python train.py --head_dim=64 --init_std_up=0.0141 --learning_rate=0.00094 --weight_decay=0.12 --max_grad_norm=1.0
Each number is 50 + 10 x the weight over its row's rms, rounded and kept within 0 to 99. Layers, rows and columns count from 0. The size before them is the row's rms in percent of the matrix's.

# layer 3 attention key, 256x512, rms 0.036, rows 120-127, columns 64-127
099:74 44 45 55 39 54 55 51 48 36 57 51 60 55 42 32 50 58 30 41 61 57 37 46 55 48 74 43 44 55 42 45 58 68 49 66 37 46 51 55 48 50 68 52 51 39 43 56 46 37 33 39 45 46 55 47 67 42 55 44 56 51 46 53
109:47 65 30 44 38 42 45 46 33 30 52 55 71 35 51 28 50 48 50 61 65 26 53 30 52 65 47 68 44 50 52 25 57 38 45 49 54 56 39 35 36 51 55 48 44 42 67 60 38 46 47 20 66 43 61 35 74 52 50 61 39 46 47 55
094:59 56 40 42 46 57 46 44 54 49 60 51 63 54 43 33 44 74 50 43 59 45 46 54 48 31 63 43 44 61 29 43 57 55 44 60 47 38 34 29 51 50 53 50 43 47 46 57 60 50 55 39 52 58 69 55 70 25 32 54 50 45 54 47
100:37 64 55 31 63 50 43 50 57 56 57 53 47 51 47 54 48 72 42 58 47 53 51 43 54 47 44 39 52 60 39 49 62 37 41 63 56 51 44 44 59 48 57 53 49 56 36 31 33 57 49 47 53 53 62 38 64 49 54 49 52 52 54 62
093:58 56 53 60 57 45 41 33 54 66 59 54 57 58 46 72 49 25 41 41 42 59 46 73 51 36 52 47 53 47 61 44 46 36 42 56 42 45 46 56 62 42 46 56 39 42 53 54 28 64 48 63 53 39 33 51 39 57 61 46 53 47 71 45
111:44 52 38 37 59 54 31 43 71 44 58 40 62 42 50 21 47 59 46 56 55 47 56 42 49 45 52 35 50 40 24 39 51 49 50 39 52 47 52 43 55 61 44 66 67 44 54 46 56 60 34 65 55 62 61 59 44 58 46 55 47 57 38 45
113:39 66 66 71 39 46 54 69 58 61 35 42 39 41 61 70 51 52 52 45 41 51 57 37 47 59 55 52 67 57 57 34 50 40 52 61 53 46 53 42 70 58 45 56 51 69 43 51 53 59 63 43 34 41 33 47 41 60 54 43 49 54 46 63
113:32 29 50 54 56 40 52 45 62 52 55 52 42 31 64 69 53 44 67 35 34 47 57 43 52 51 40 56 64 38 63 53 48 60 48 26 47 50 61 47 53 37 46 52 51 49 54 56 45 59 70 76 46 49 66 64 30 65 58 47 40 49 41 54
# layer 3 attention query, 512x512, rms 0.0395, rows 185-191,249-255, columns 64-127
092:45 52 43 45 51 27 36 50 62 49 60 53 58 27 27 60 34 48 58 58 67 52 48 60 57 55 50 59 63 57 58 49 41 42 45 39 62 53 55 66 42 35 52 52 49 63 55 57 59 52 48 62 74 60 62 42 53 46 66 58 60 43 45 56
089:72 51 55 67 47 47 39 57 50 72 68 55 26 30 53 66 62 35 47 56 37 68 55 50 48 59 51 57 75 67 46 45 58 31 45 41 45 46 58 51 55 46 51 55 56 62 49 49 37 67 40 61 34 49 47 61 49 37 83 34 64 44 32 46
094:56 37 33 58 37 51 43 59 42 42 57 41 55 57 39 24 43 43 51 44 43 36 58 51 43 55 54 51 56 52 41 47 46 52 65 37 43 41 50 44 33 71 41 64 48 44 55 28 62 54 50 57 57 32 65 37 61 37 41 36 66 52 48 33
089:57 55 62 41 57 67 45 46 53 37 34 57 61 59 62 36 57 62 49 55 49 35 31 41 48 31 43 24 29 46 48 63 54 55 41 67 50 59 54 42 62 61 53 56 59 41 50 59 53 35 52 43 46 40 34 48 48 47 39 62 32 35 51 40
094:58 48 21 51 52 57 48 46 38 56 46 45 42 49 42 48 46 58 45 24 51 48 67 30 52 57 47 59 47 77 48 60 50 59 71 34 58 64 55 44 33 48 52 31 62 47 46 56 48 59 57 57 61 53 56 43 61 34 47 45 65 50 55 48
094:46 49 30 47 50 39 47 39 42 57 51 47 45 60 40 41 43 42 52 45 50 42 37 55 66 26 55 52 46 70 56 55 37 42 40 33 49 31 51 48 43 65 55 50 41 40 68 38 69 55 46 50 49 44 52 39 44 57 34 60 61 47 59 50
104:42 75 55 48 58 47 53 49 41 46 54 42 51 46 40 38 55 67 48 50 47 58 49 43 51 50 53 35 30 45 55 41 58 70 46 44 48 41 40 53 41 45 53 45 52 56 48 54 34 44 38 26 43 37 58 50 52 46 61 52 37 58 62 50
124:39 72 61 46 53 44 49 51 62 44 30 44 64 57 55 53 61 46 43 55 50 24 52 40 46 64 51 67 52 28 78 37 49 53 40 55 52 42 50 48 47 41 51 68 65 60 40 29 76 43 37 42 44 58 61 58 56 44 56 58 49 22 27 32
102:36 59 64 47 42 53 48 39 27 29 59 38 43 49 73 61 44 50 44 46 54 39 36 36 47 50 60 22 49 41 53 41 58 43 40 55 56 60 63 46 51 49 59 51 42 44 35 68 53 52 55 50 58 50 53 37 71 40 38 54 37 56 38 60
112:26 62 70 39 47 53 67 53 40 40 57 66 52 68 34 51 46 63 51 45 44 62 46 59 54 67 47 27 49 30 68 48 53 43 57 67 41 60 47 34 58 46 54 56 48 50 59 46 42 41 53 65 64 59 54 37 66 48 40 52 58 41 47 61
106:70 36 46 59 54 51 46 61 52 64 63 46 45 19 46 47 61 35 44 38 50 50 55 53 43 52 48 66 83 60 53 63 64 61 51 40 47 31 47 61 49 65 47 49 65 56 47 43 36 58 54 46 50 42 29 63 41 49 75 45 74 42 50 57
116:46 72 58 50 33 44 45 56 33 53 71 40 50 43 44 35 47 65 59 42 65 55 47 54 41 59 67 46 35 51 57 49 60 49 50 51 50 34 36 51 46 42 48 62 44 40 52 39 46 59 48 50 52 66 62 46 53 39 44 45 51 49 49 65
126:59 51 52 55 60 47 55 51 53 40 55 59 62 62 33 31 57 55 55 49 54 43 54 40 55 41 51 51 34 50 58 52 36 55 54 62 51 42 37 51 50 52 45 45 46 55 73 49 41 53 43 41 46 44 60 64 67 55 69 47 47 54 48 45
121:62 38 31 65 52 41 43 76 51 66 46 42 50 45 41 54 64 26 43 60 49 44 56 45 55 39 40 70 61 54 52 48 49 46 55 42 47 44 70 57 44 45 39 29 42 48 45 36 59 56 49 54 44 53 48 59 49 55 44 60 65 64 54 53
# layer 3 attention value, 256x512, rms 0.037, rows 64-92, columns 64-127
099:37 51 58 59 54 58 53 57 58 42 57 43 60 40 55 58 28 42 45 67 56 37 57 42 47 52 54 48 64 46 45 53 50 56 57 37 45 63 53 41 50 35 56 53 51 48 36 68 38 50 62 50 50 65 49 47 54 42 41 56 54 46 64 51
108:47 71 43 49 68 37 38 43 41 48 41 64 63 46 49 52 31 63 18 48 60 19 46 49 54 50 33 48 51 52 58 59 52 61 48 38 54 53 45 68 40 61 37 54 73 50 70 66 58 52 68 35 56 77 55 44 49 48 37 47 45 52 47 64
101:65 50 58 51 46 57 49 45 50 44 47 53 46 43 41 64 57 35 51 39 51 35 51 50 43 62 46 37 45 57 55 56 58 38 46 64 53 48 54 54 45 46 60 55 61 67 32 45 46 46 41 20 46 41 49 69 67 44 59 41 49 61 58 35
105:43 47 52 60 39 50 48 46 59 45 49 35 47 40 37 66 46 53 47 35 57 49 54 62 48 58 51 45 46 64 58 53 38 39 62 47 46 60 45 51 49 37 42 53 39 36 46 42 22 45 44 45 52 17 51 47 59 53 61 39 42 54 53 60
095:52 53 41 48 50 58 53 40 40 54 49 62 67 64 52 56 44 59 47 74 51 41 49 45 52 47 40 44 39 53 44 40 33 64 54 50 52 43 42 34 28 52 27 47 54 49 67 50 45 41 54 47 36 56 49 51 57 56 36 57 38 61 37 43
102:43 56 41 45 68 52 53 58 58 48 37 51 47 46 47 55 48 47 51 69 48 41 63 51 53 53 45 53 38 38 54 44 59 67 55 42 44 70 67 60 52 61 50 56 47 54 63 52 50 57 37 55 55 55 60 47 57 72 35 63 50 61 52 75
095:46 64 50 53 29 57 56 60 54 33 54 43 53 41 41 25 62 39 62 49 48 30 38 48 65 63 40 54 55 55 54 31 49 50 46 37 33 58 47 49 34 43 57 55 46 50 49 46 55 38 48 39 43 45 43 39 40 36 39 57 58 47 37 53
096:46 57 45 48 62 41 55 46 46 47 58 54 66 37 45 56 69 58 55 77 64 29 71 50 40 52 41 43 46 55 47 38 25 60 57 46 50 68 44 48 44 45 43 36 55 55 58 58 51 58 62 45 49 68 52 40 37 67 56 86 55 51 76 37
103:39 33 34 44 44 58 48 37 49 33 45 48 65 50 54 44 30 69 49 60 32 59 32 61 37 48 44 58 43 44 41 49 55 51 45 46 50 43 56 42 62 56 36 55 34 44 62 36 50 54 28 71 46 40 43 37 41 44 34 53 54 46 38 58
095:55 75 74 55 53 50 47 56 36 46 46 53 59 64 48 54 33 51 46 32 55 36 35 37 55 43 47 69 61 47 45 46 63 46 30 61 47 57 56 72 38 58 37 48 34 75 53 43 44 57 43 53 50 58 51 63 59 43 49 30 62 51 47 50
098:51 52 57 49 31 42 47 49 45 40 63 54 54 54 52 56 56 51 59 53 30 67 58 68 36 69 51 40 30 54 55 38 63 58 45 52 50 47 52 42 63 47 51 36 59 50 36 51 48 65 52 41 45 53 47 35 52 50 56 66 53 44 61 36
091:65 60 54 48 42 44 51 56 49 62 63 52 40 40 62 28 63 56 59 41 47 25 45 55 43 55 34 51 53 39 22 42 58 50 53 50 58 37 54 38 51 49 49 55 49 63 48 53 59 49 43 48 45 40 46 49 49 51 53 42 64 15 39 43
100:57 61 51 53 43 43 30 44 51 45 46 65 55 56 62 58 25 77 53 57 48 24 37 44 41 62 29 70 51 54 53 45 53 45 48 37 51 39 57 73 53 49 54 57 46 57 33 36 53 53 60 61 50 59 40 67 54 25 52 41 57 53 50 55
096:34 75 41 42 53 37 47 63 54 35 59 59 56 54 58 73 27 42 39 68 55 55 45 52 51 50 55 42 57 77 62 54 45 51 48 29 57 44 43 80 43 39 54 54 40 58 50 50 50 53 69 44 50 55 60 49 52 38 61 45 37 57 38 50
092:58 50 50 42 42 55 39 45 39 48 52 52 48 47 57 48 61 67 49 50 59 47 57 53 53 53 68 45 53 44 54 48 54 59 71 42 53 40 43 48 55 50 38 54 58 56 45 52 48 45 66 49 51 60 39 64 60 69 38 53 40 51 58 39
097:57 28 38 50 28 65 51 26 33 35 57 47 46 53 56 43 58 60 42 60 43 45 37 32 46 49 60 36 68 57 57 50 43 51 44 51 38 56 38 38 42 19 56 67 52 53 50 40 52 44 53 43 61 48 53 59 62 49 46 63 60 62 48 47
097:55 35 53 48 45 56 42 73 52 38 59 50 29 52 42 52 54 49 42 64 51 60 55 44 51 46 34 50 50 66 47 49 61 50 64 37 49 49 53 57 62 61 57 54 43 48 60 42 38 40 33 18 44 46 34 57 54 59 53 51 62 35 49 53
096:36 49 62 42 40 64 40 38 66 45 43 55 59 27 44 64 48 46 53 46 37 58 47 49 28 50 64 70 55 28 45 17 38 41 57 39 56 59 65 77 58 47 52 59 43 53 37 42 46 58 42 54 43 49 57 53 62 50 61 35 49 37 60 44
094:39 58 44 53 54 49 57 73 56 41 49 66 44 55 56 49 38 52 28 45 60 58 46 46 38 36 61 31 56 43 64 54 47 72 44 65 61 51 59 45 54 53 48 42 49 59 53 51 38 51 63 61 60 66 47 41 48 50 51 66 26 52 41 40
098:46 52 37 50 51 47 59 50 55 53 43 53 57 70 55 48 42 53 60 43 51 44 44 52 42 47 64 45 51 53 62 62 56 46 47 48 41 35 54 42 44 37 64 43 46 56 41 40 51 56 59 54 60 48 50 52 79 31 37 48 43 74 40 59
102:48 47 51 43 30 55 61 61 61 58 40 44 28 50 32 35 71 44 60 38 53 40 56 56 59 45 50 54 60 58 40 52 41 39 54 61 49 48 40 31 41 54 44 32 51 49 46 52 50 44 57 55 58 38 52 51 54 56 52 73 55 54 58 38
089:49 30 58 47 60 43 58 66 51 47 60 49 55 35 49 24 30 54 42 49 44 56 49 46 45 47 55 67 53 35 35 40 57 63 49 43 48 43 74 90 52 57 47 55 48 47 52 56 48 39 33 61 59 61 41 51 50 45 51 49 57 42 60 62
088:63 35 30 60 31 51 53 46 39 37 40 43 50 45 55 36 20 55 67 41 40 54 60 40 51 46 42 58 39 39 39 33 49 65 41 36 45 55 61 64 43 47 55 45 35 50 39 49 45 46 38 59 47 57 48 34 36 44 38 65 56 41 57 70
091:67 55 22 52 30 51 47 60 44 51 48 50 53 53 51 55 61 61 60 57 59 32 61 45 56 49 57 49 35 52 69 63 54 48 51 57 40 40 51 29 44 41 58 57 35 50 53 57 42 40 53 69 63 50 49 36 65 38 46 84 57 67 71 52
096:64 71 52 43 58 48 50 45 42 61 53 52 40 38 47 45 54 34 42 41 54 35 44 50 35 51 46 37 71 52 51 50 53 41 35 56 42 35 51 53 52 47 59 55 68 40 67 62 52 61 36 57 54 63 52 43 61 61 35 44 52 32 40 48
092:53 37 62 58 51 50 59 41 50 44 54 33 42 29 39 48 48 61 62 37 49 54 41 33 41 50 38 64 40 48 42 59 47 59 67 58 52 42 59 61 44 56 44 61 49 55 46 48 33 34 53 50 46 60 59 52 54 58 52 44 59 28 57 48
089:58 59 39 66 56 49 57 53 49 51 44 57 42 64 62 38 39 50 76 63 48 23 52 39 60 46 34 59 51 54 23 49 55 64 50 35 46 46 65 46 38 45 51 62 41 51 58 53 29 48 48 30 53 38 49 39 46 58 40 69 69 41 73 60
094:56 54 53 43 50 53 52 44 47 44 47 54 34 45 56 44 56 44 49 55 57 41 55 52 46 53 31 63 60 49 44 54 38 42 37 39 53 44 42 53 40 50 47 54 73 50 46 32 41 62 55 45 54 43 50 49 47 50 37 90 53 58 56 41
096:47 42 59 56 51 46 44 43 51 45 18 46 39 48 47 48 53 47 53 18 47 56 49 46 52 59 47 62 44 55 47 40 28 30 44 64 50 25 41 51 58 60 45 34 44 61 51 52 52 55 44 57 55 29 50 56 67 34 60 47 64 26 36 57
# layer 3 attention output (transposed), 512x512, rms 0.0363, rows 128-156,192-220, columns 64-127
116:66 41 42 63 44 49 49 56 62 40 28 56 54 55 39 63 42 44 51 44 48 54 36 33 46 49 49 65 47 26 64 56 58 56 57 51 60 51 53 64 67 42 43 56 48 24 51 48 47 47 64 68 38 33 46 43 54 42 56 46 58 36 22 64
123:65 45 52 55 65 51 52 60 61 43 46 48 57 49 41 51 64 54 52 21 41 56 43 35 54 28 46 49 47 56 30 50 60 38 57 59 36 55 36 43 44 67 63 55 56 56 67 43 47 44 64 49 44 50 48 46 43 62 61 67 39 34 54 29
119:45 59 52 42 35 44 51 56 35 44 51 60 51 37 52 67 54 36 43 61 50 49 43 54 29 44 62 29 49 52 51 32 41 49 48 60 65 69 44 49 43 41 46 54 39 75 43 62 40 75 47 56 45 45 61 56 65 50 56 32 45 48 39 59
120:49 50 48 35 49 44 78 31 82 58 49 56 42 65 59 34 49 51 61 72 53 67 70 31 58 51 61 56 49 40 36 44 50 52 63 55 50 33 53 47 32 47 51 36 61 62 40 58 51 56 36 49 42 62 57 53 55 48 63 53 67 59 52 64
109:28 51 49 49 49 50 63 58 69 48 42 41 54 43 40 19 52 63 61 44 41 62 59 57 58 52 37 23 42 44 36 59 54 62 61 51 57 49 59 51 37 54 67 53 47 57 53 48 43 42 42 50 60 38 40 37 25 47 53 58 53 65 60 57
121:55 43 46 52 59 53 52 56 54 44 62 35 42 45 46 58 51 36 51 26 61 58 49 48 61 36 46 77 34 51 44 53 56 52 34 47 55 38 55 56 47 57 61 45 43 51 57 47 48 37 60 48 47 59 51 57 54 54 28 44 51 23 55 42
108:40 59 42 47 54 46 55 61 56 37 62 53 47 47 45 49 35 59 56 46 57 75 58 60 52 54 75 32 65 38 42 62 61 52 43 51 54 48 53 36 50 45 58 54 48 53 49 43 60 64 55 42 60 52 56 50 47 56 50 53 70 45 58 52
114:55 49 56 53 52 51 41 58 44 40 53 50 41 60 25 56 37 59 49 22 63 63 43 50 50 68 48 51 64 47 68 64 58 54 34 38 43 48 71 55 54 50 46 67 39 37 36 54 55 55 51 45 61 41 41 47 45 56 35 33 62 52 36 55
116:55 60 44 59 73 55 73 48 60 53 40 44 64 65 43 37 51 55 51 46 51 41 42 55 53 48 62 52 35 63 49 54 51 56 57 37 52 42 36 34 48 57 57 52 61 63 73 47 57 32 54 39 50 63 55 58 58 42 47 70 54 37 61 45
106:45 48 44 56 34 27 49 60 55 62 39 52 47 30 54 41 73 55 53 44 31 46 65 63 34 37 55 40 39 66 36 66 44 47 58 59 42 50 49 45 47 71 51 47 47 34 69 25 42 37 61 39 52 40 40 61 43 59 46 39 51 51 57 45
114:77 48 41 44 59 48 47 46 48 69 57 47 59 45 50 53 53 54 31 46 49 27 49 55 40 51 57 48 47 57 57 52 46 50 51 55 61 57 36 45 49 50 57 42 65 55 41 34 51 50 51 55 53 42 73 53 63 48 33 21 35 36 49 35
105:33 52 40 43 49 68 72 26 46 43 44 49 71 40 37 64 31 50 41 51 57 46 37 52 63 46 45 40 50 53 58 42 46 41 49 54 47 61 45 36 53 54 46 60 61 57 57 45 67 65 49 55 51 53 52 32 77 48 51 46 50 70 38 45
113:51 54 56 65 54 58 55 57 46 42 41 38 48 44 50 50 65 34 40 48 44 71 36 38 38 39 53 50 46 53 50 50 56 51 56 52 56 51 48 40 51 48 34 57 49 58 56 40 46 53 60 47 40 34 39 53 65 52 54 54 51 62 43 37
112:40 40 64 59 65 52 35 47 60 43 28 48 33 51 53 43 84 51 60 44 37 56 54 47 45 61 41 41 64 52 54 52 54 49 41 63 46 39 55 42 54 51 49 56 48 58 57 61 64 59 38 56 53 47 42 56 41 59 80 74 48 52 63 56
111:48 63 54 46 44 38 51 71 53 59 41 46 47 45 49 42 62 47 40 54 55 56 60 53 48 42 39 48 20 52 64 51 32 56 39 51 51 66 62 51 53 43 47 53 44 40 44 52 41 41 52 60 56 31 40 60 42 57 49 27 47 71 19 53
114:48 51 59 45 58 51 52 39 53 49 58 47 61 49 54 50 38 75 49 30 41 38 38 47 35 45 53 37 53 31 61 56 71 51 51 56 52 47 55 56 65 58 50 42 74 46 58 49 50 46 56 74 67 49 61 41 68 50 45 44 74 58 52 44
108:57 52 47 46 37 48 45 53 36 45 57 59 50 59 39 51 44 41 54 47 60 54 50 48 70 61 66 55 65 64 51 45 63 45 36 47 30 43 39 43 37 44 60 39 41 56 39 46 47 54 50 46 47 56 45 72 48 53 43 55 34 25 70 50
107:56 48 47 57 41 53 46 41 51 42 30 46 40 37 41 56 41 39 56 57 46 45 54 21 48 42 35 54 48 53 56 70 57 58 37 68 48 43 50 62 62 43 30 61 48 36 45 55 47 44 65 48 38 56 50 52 46 45 63 36 68 62 34 52
105:47 51 57 61 59 69 36 53 41 43 48 53 46 38 68 63 52 51 52 48 48 38 38 47 39 41 30 57 31 61 55 64 61 53 51 46 57 43 59 57 60 58 24 45 45 48 53 63 49 41 49 73 37 47 41 63 35 52 49 56 35 59 50 54
110:20 46 51 55 48 46 46 45 58 49 41 47 37 44 47 45 49 40 59 57 42 57 58 67 58 56 56 31 34 42 56 55 43 58 56 39 49 44 67 45 35 50 53 69 50 62 53 58 45 49 46 48 60 52 58 56 34 42 46 54 55 50 52 61
116:57 49 27 08 43 55 70 24 59 54 56 52 53 47 31 59 32 66 63 59 59 48 49 56 58 65 57 60 32 44 49 60 29 54 52 40 39 65 39 24 37 48 67 52 62 37 45 45 67 48 41 62 48 48 64 54 51 48 38 35 55 44 36 54
097:72 57 42 52 45 63 37 57 44 37 44 56 43 62 66 61 53 62 43 48 39 49 44 43 46 64 49 67 68 58 62 49 65 46 49 54 39 32 50 41 74 34 43 47 59 41 44 46 65 43 65 42 44 49 30 55 62 46 58 66 56 53 61 30
098:36 50 48 55 48 39 67 56 55 57 51 61 55 59 41 45 37 54 52 45 67 42 41 57 63 48 69 49 55 62 52 56 37 39 62 47 42 42 42 41 49 59 43 48 43 55 53 49 61 38 58 44 53 42 64 80 57 62 47 37 47 25 50 49
112:64 52 62 31 44 52 61 37 51 63 50 43 61 65 51 57 38 75 51 46 59 64 60 66 56 47 47 45 55 38 42 50 55 65 47 32 49 42 53 42 45 43 48 31 54 41 48 55 68 44 52 47 59 35 49 44 41 59 31 47 56 36 56 47
105:52 38 41 68 76 50 40 35 42 60 50 61 46 50 58 53 62 53 50 43 40 32 43 53 55 32 40 56 52 53 58 43 32 46 39 44 48 60 38 63 60 62 45 36 42 60 50 43 62 54 48 60 56 56 56 44 47 48 34 59 40 53 51 62
105:64 59 35 31 51 53 55 48 61 54 58 56 53 51 57 42 31 63 46 43 45 42 62 42 41 42 31 50 48 61 38 53 25 53 75 40 50 50 57 50 44 52 46 47 49 34 51 42 55 40 56 53 51 44 26 66 30 68 53 53 46 62 50 47
108:43 49 34 48 42 40 60 55 54 52 60 40 68 44 32 35 54 48 48 28 48 69 54 52 54 35 54 49 42 49 40 39 47 41 39 46 36 40 49 43 47 60 57 46 46 56 56 35 75 49 54 46 48 49 40 45 56 53 37 47 63 33 36 50
106:39 36 53 52 51 57 52 35 59 57 54 52 59 51 32 54 46 55 40 46 63 52 36 45 63 51 54 47 43 38 61 38 49 39 51 45 41 47 62 51 49 45 46 63 53 63 57 62 65 55 40 69 54 66 67 68 40 55 42 54 42 31 56 72
114:42 47 45 54 45 53 57 31 50 50 54 53 54 40 58 53 48 50 73 58 30 40 46 46 48 48 43 61 36 62 33 56 32 67 58 34 50 45 56 39 57 57 37 55 59 53 51 45 64 58 47 58 34 59 57 53 38 55 59 64 48 75 61 63
096:70 37 33 41 55 43 37 41 46 54 42 51 44 36 64 67 42 65 43 59 42 61 42 42 34 57 44 74 71 69 35 46 38 64 37 64 48 63 67 64 49 57 37 29 60 42 43 44 59 52 62 43 51 38 43 56 63 46 55 56 60 48 59 54
097:63 35 49 47 49 61 51 42 34 55 54 38 52 43 44 44 41 48 56 41 35 50 51 44 32 46 42 77 56 46 50 50 55 47 72 44 52 38 44 45 62 53 52 66 53 54 44 33 45 52 67 40 59 36 26 43 55 40 50 63 42 45 60 40
095:41 63 42 43 45 53 32 40 36 52 53 50 45 37 56 58 49 46 44 69 37 57 47 56 20 45 37 37 65 64 36 36 43 45 37 56 58 32 59 56 51 44 36 60 43 51 46 57 44 58 58 55 63 57 34 41 60 41 44 49 50 60 40 43
095:61 31 52 68 37 36 40 42 61 56 46 51 53 60 40 48 43 48 45 39 46 44 57 59 56 38 56 44 62 62 48 54 60 55 49 58 55 40 64 47 53 59 53 55 54 36 34 45 62 40 42 63 56 38 58 56 34 41 50 48 56 30 36 67
101:49 44 31 56 43 59 76 47 55 68 62 35 64 44 39 52 54 45 41 46 50 60 60 43 49 58 45 61 58 73 29 61 49 55 73 44 54 36 48 59 53 43 47 42 50 50 40 50 46 58 59 46 48 57 32 46 39 46 68 49 34 28 62 52
086:60 41 60 55 55 67 65 47 43 43 61 42 63 54 49 49 47 67 49 32 61 54 38 48 52 53 43 45 61 47 52 53 50 34 61 52 51 18 46 41 52 50 49 53 47 61 62 49 54 53 57 57 48 48 38 69 28 54 49 56 54 59 61 26
098:48 39 62 40 59 34 71 49 50 51 44 74 50 58 55 63 30 66 52 41 52 64 51 58 79 42 63 47 61 41 41 54 45 57 53 60 64 47 50 42 55 50 57 35 71 34 46 72 46 60 35 44 39 60 55 37 47 52 59 34 36 29 59 62
098:59 52 37 35 64 34 57 56 51 48 49 55 50 60 53 62 42 54 55 52 52 40 50 59 59 56 51 47 31 46 47 57 57 44 60 53 52 32 78 51 44 63 38 24 39 58 42 44 42 60 58 45 35 48 41 56 59 54 40 32 54 40 49 40
092:62 34 54 64 51 61 62 56 49 45 50 50 65 58 29 43 71 46 54 28 51 45 38 42 59 34 51 55 53 44 66 63 60 51 52 51 61 38 46 39 62 50 54 71 57 49 61 39 53 29 51 46 51 52 59 50 61 41 61 52 54 49 57 62
095:37 52 56 53 44 48 67 44 52 32 50 42 44 44 56 49 64 44 57 61 56 66 55 39 39 57 47 37 65 47 55 34 55 29 43 36 67 47 44 38 44 43 45 81 60 51 41 52 58 45 61 48 55 66 40 37 49 54 57 57 55 42 39 58
091:48 27 38 39 64 44 46 48 70 51 32 64 49 47 27 41 37 60 63 61 44 45 37 53 43 29 51 52 48 41 34 45 39 41 62 38 46 66 52 32 43 33 49 40 33 48 55 48 60 25 43 61 50 55 61 77 48 42 53 71 52 81 49 57
094:35 52 51 42 63 64 38 54 38 37 53 75 35 38 59 44 57 52 34 52 46 42 54 42 51 45 68 62 49 40 73 57 68 60 13 48 53 62 40 60 59 54 54 46 47 54 45 55 41 56 48 56 61 58 41 46 56 55 38 44 46 53 50 52
097:57 49 55 41 51 64 40 40 45 30 54 50 37 50 55 35 39 40 46 66 39 40 60 41 38 40 42 55 60 56 61 38 53 58 24 48 53 53 59 46 50 53 27 63 44 36 49 34 41 45 67 36 45 48 30 49 51 42 45 43 54 63 30 54
096:52 45 45 46 46 44 50 44 58 48 45 41 39 51 50 47 45 49 38 46 48 46 78 46 45 38 42 59 50 35 19 51 37 47 59 58 53 44 53 49 48 48 58 50 57 42 65 45 44 53 45 30 51 62 57 57 52 56 66 34 67 45 52 34
090:36 47 31 40 48 35 48 45 54 47 46 56 59 47 50 58 62 52 66 76 54 51 66 41 34 61 39 57 25 76 51 50 32 58 64 33 63 59 56 38 44 43 33 40 59 55 45 43 57 59 65 46 47 47 53 51 60 40 54 49 35 59 60 53
096:54 46 47 42 60 56 59 42 66 62 55 75 37 46 42 57 35 64 55 56 22 41 42 55 54 40 49 43 54 55 26 40 44 51 56 56 46 54 49 42 55 53 59 18 56 39 54 39 62 53 46 41 46 45 52 63 60 49 75 60 51 59 52 51
096:12 61 65 72 41 37 52 46 51 53 44 49 56 51 58 34 43 36 58 39 56 48 64 55 48 50 66 53 56 40 46 44 37 51 52 59 51 58 53 48 49 43 50 62 42 50 63 59 44 61 58 61 45 61 65 45 43 48 31 55 37 53 59 57
095:52 46 64 58 63 60 40 42 39 29 61 46 43 52 64 53 58 60 49 54 53 48 55 45 41 51 53 64 64 52 62 48 67 44 23 45 53 55 56 44 49 40 37 46 48 67 46 44 49 49 57 62 43 42 53 49 50 27 40 55 65 63 45 55
096:57 46 38 52 47 40 55 64 49 73 54 56 38 50 62 62 45 54 30 71 58 53 56 41 46 50 55 56 49 47 47 53 60 38 39 44 40 54 52 54 50 63 45 40 41 51 40 45 55 44 47 57 43 44 51 67 60 57 64 45 65 51 46 31
095:43 44 34 45 36 67 52 32 66 59 63 76 44 57 29 49 27 59 42 54 59 58 52 41 55 37 45 51 34 62 17 48 32 48 60 41 40 33 39 48 35 39 69 53 60 62 64 49 46 52 41 21 54 68 44 56 34 52 72 50 38 44 38 51
100:59 51 53 45 53 42 41 48 51 58 55 53 60 60 48 48 56 42 46 32 72 61 40 39 56 50 63 44 36 47 60 61 51 37 58 37 52 54 34 59 58 54 50 59 43 60 48 59 56 57 39 61 63 31 49 46 44 49 30 55 41 48 38 50
094:42 45 73 59 46 54 37 46 49 43 54 44 66 69 64 60 55 70 54 46 52 67 38 58 46 64 54 51 66 41 69 40 56 33 35 57 56 58 37 43 52 50 52 50 56 56 55 60 55 60 59 65 47 44 60 40 57 56 38 43 66 58 63 32
090:33 45 42 37 57 30 63 65 64 53 52 70 45 59 49 42 53 66 55 57 50 57 50 63 54 53 57 70 63 37 60 45 41 36 53 41 41 38 54 44 45 46 52 44 67 57 61 53 59 40 54 46 42 46 40 61 29 50 63 46 42 65 61 63
088:68 43 55 40 50 43 68 55 62 45 53 60 44 54 42 50 38 63 57 66 49 55 34 40 65 48 45 43 46 57 31 43 46 43 62 40 49 50 45 41 49 54 50 28 68 40 64 47 57 48 46 22 43 35 40 64 57 49 50 39 34 45 47 38
093:50 25 57 32 40 45 41 53 47 41 52 73 43 46 59 47 40 62 47 45 41 55 49 53 48 42 48 67 46 45 49 48 45 61 52 58 46 51 56 58 51 47 47 51 61 50 49 51 55 41 40 62 44 47 55 50 50 47 38 63 54 42 51 44
095:41 56 59 59 58 49 47 66 53 58 48 40 55 62 65 37 63 42 63 56 43 51 43 51 45 51 59 56 60 53 79 56 62 54 37 39 44 72 46 53 48 50 35 66 30 52 39 47 62 49 64 54 54 51 46 39 48 53 46 64 45 55 46 55
085:44 45 53 31 60 48 70 69 50 42 59 58 56 28 41 27 45 59 59 53 56 54 50 39 47 55 37 51 39 38 54 50 39 53 59 68 66 51 38 57 47 48 55 33 59 55 69 48 53 51 63 34 41 53 46 67 47 45 59 39 62 64 59 64
093:45 55 47 47 29 63 40 66 43 51 48 67 53 48 54 45 47 38 48 42 38 53 52 32 60 42 54 52 36 49 31 62 59 80 56 50 47 45 54 57 61 62 57 50 50 51 53 51 42 35 48 42 43 37 45 39 33 58 53 51 44 43 48 55
092:58 67 68 52 51 47 54 67 46 38 64 48 52 58 46 49 64 60 36 45 52 33 49 35 50 40 33 51 31 36 47 59 64 47 33 52 58 71 47 71 73 52 60 63 61 45 55 48 58 41 62 51 66 59 45 51 41 52 53 26 54 47 46 51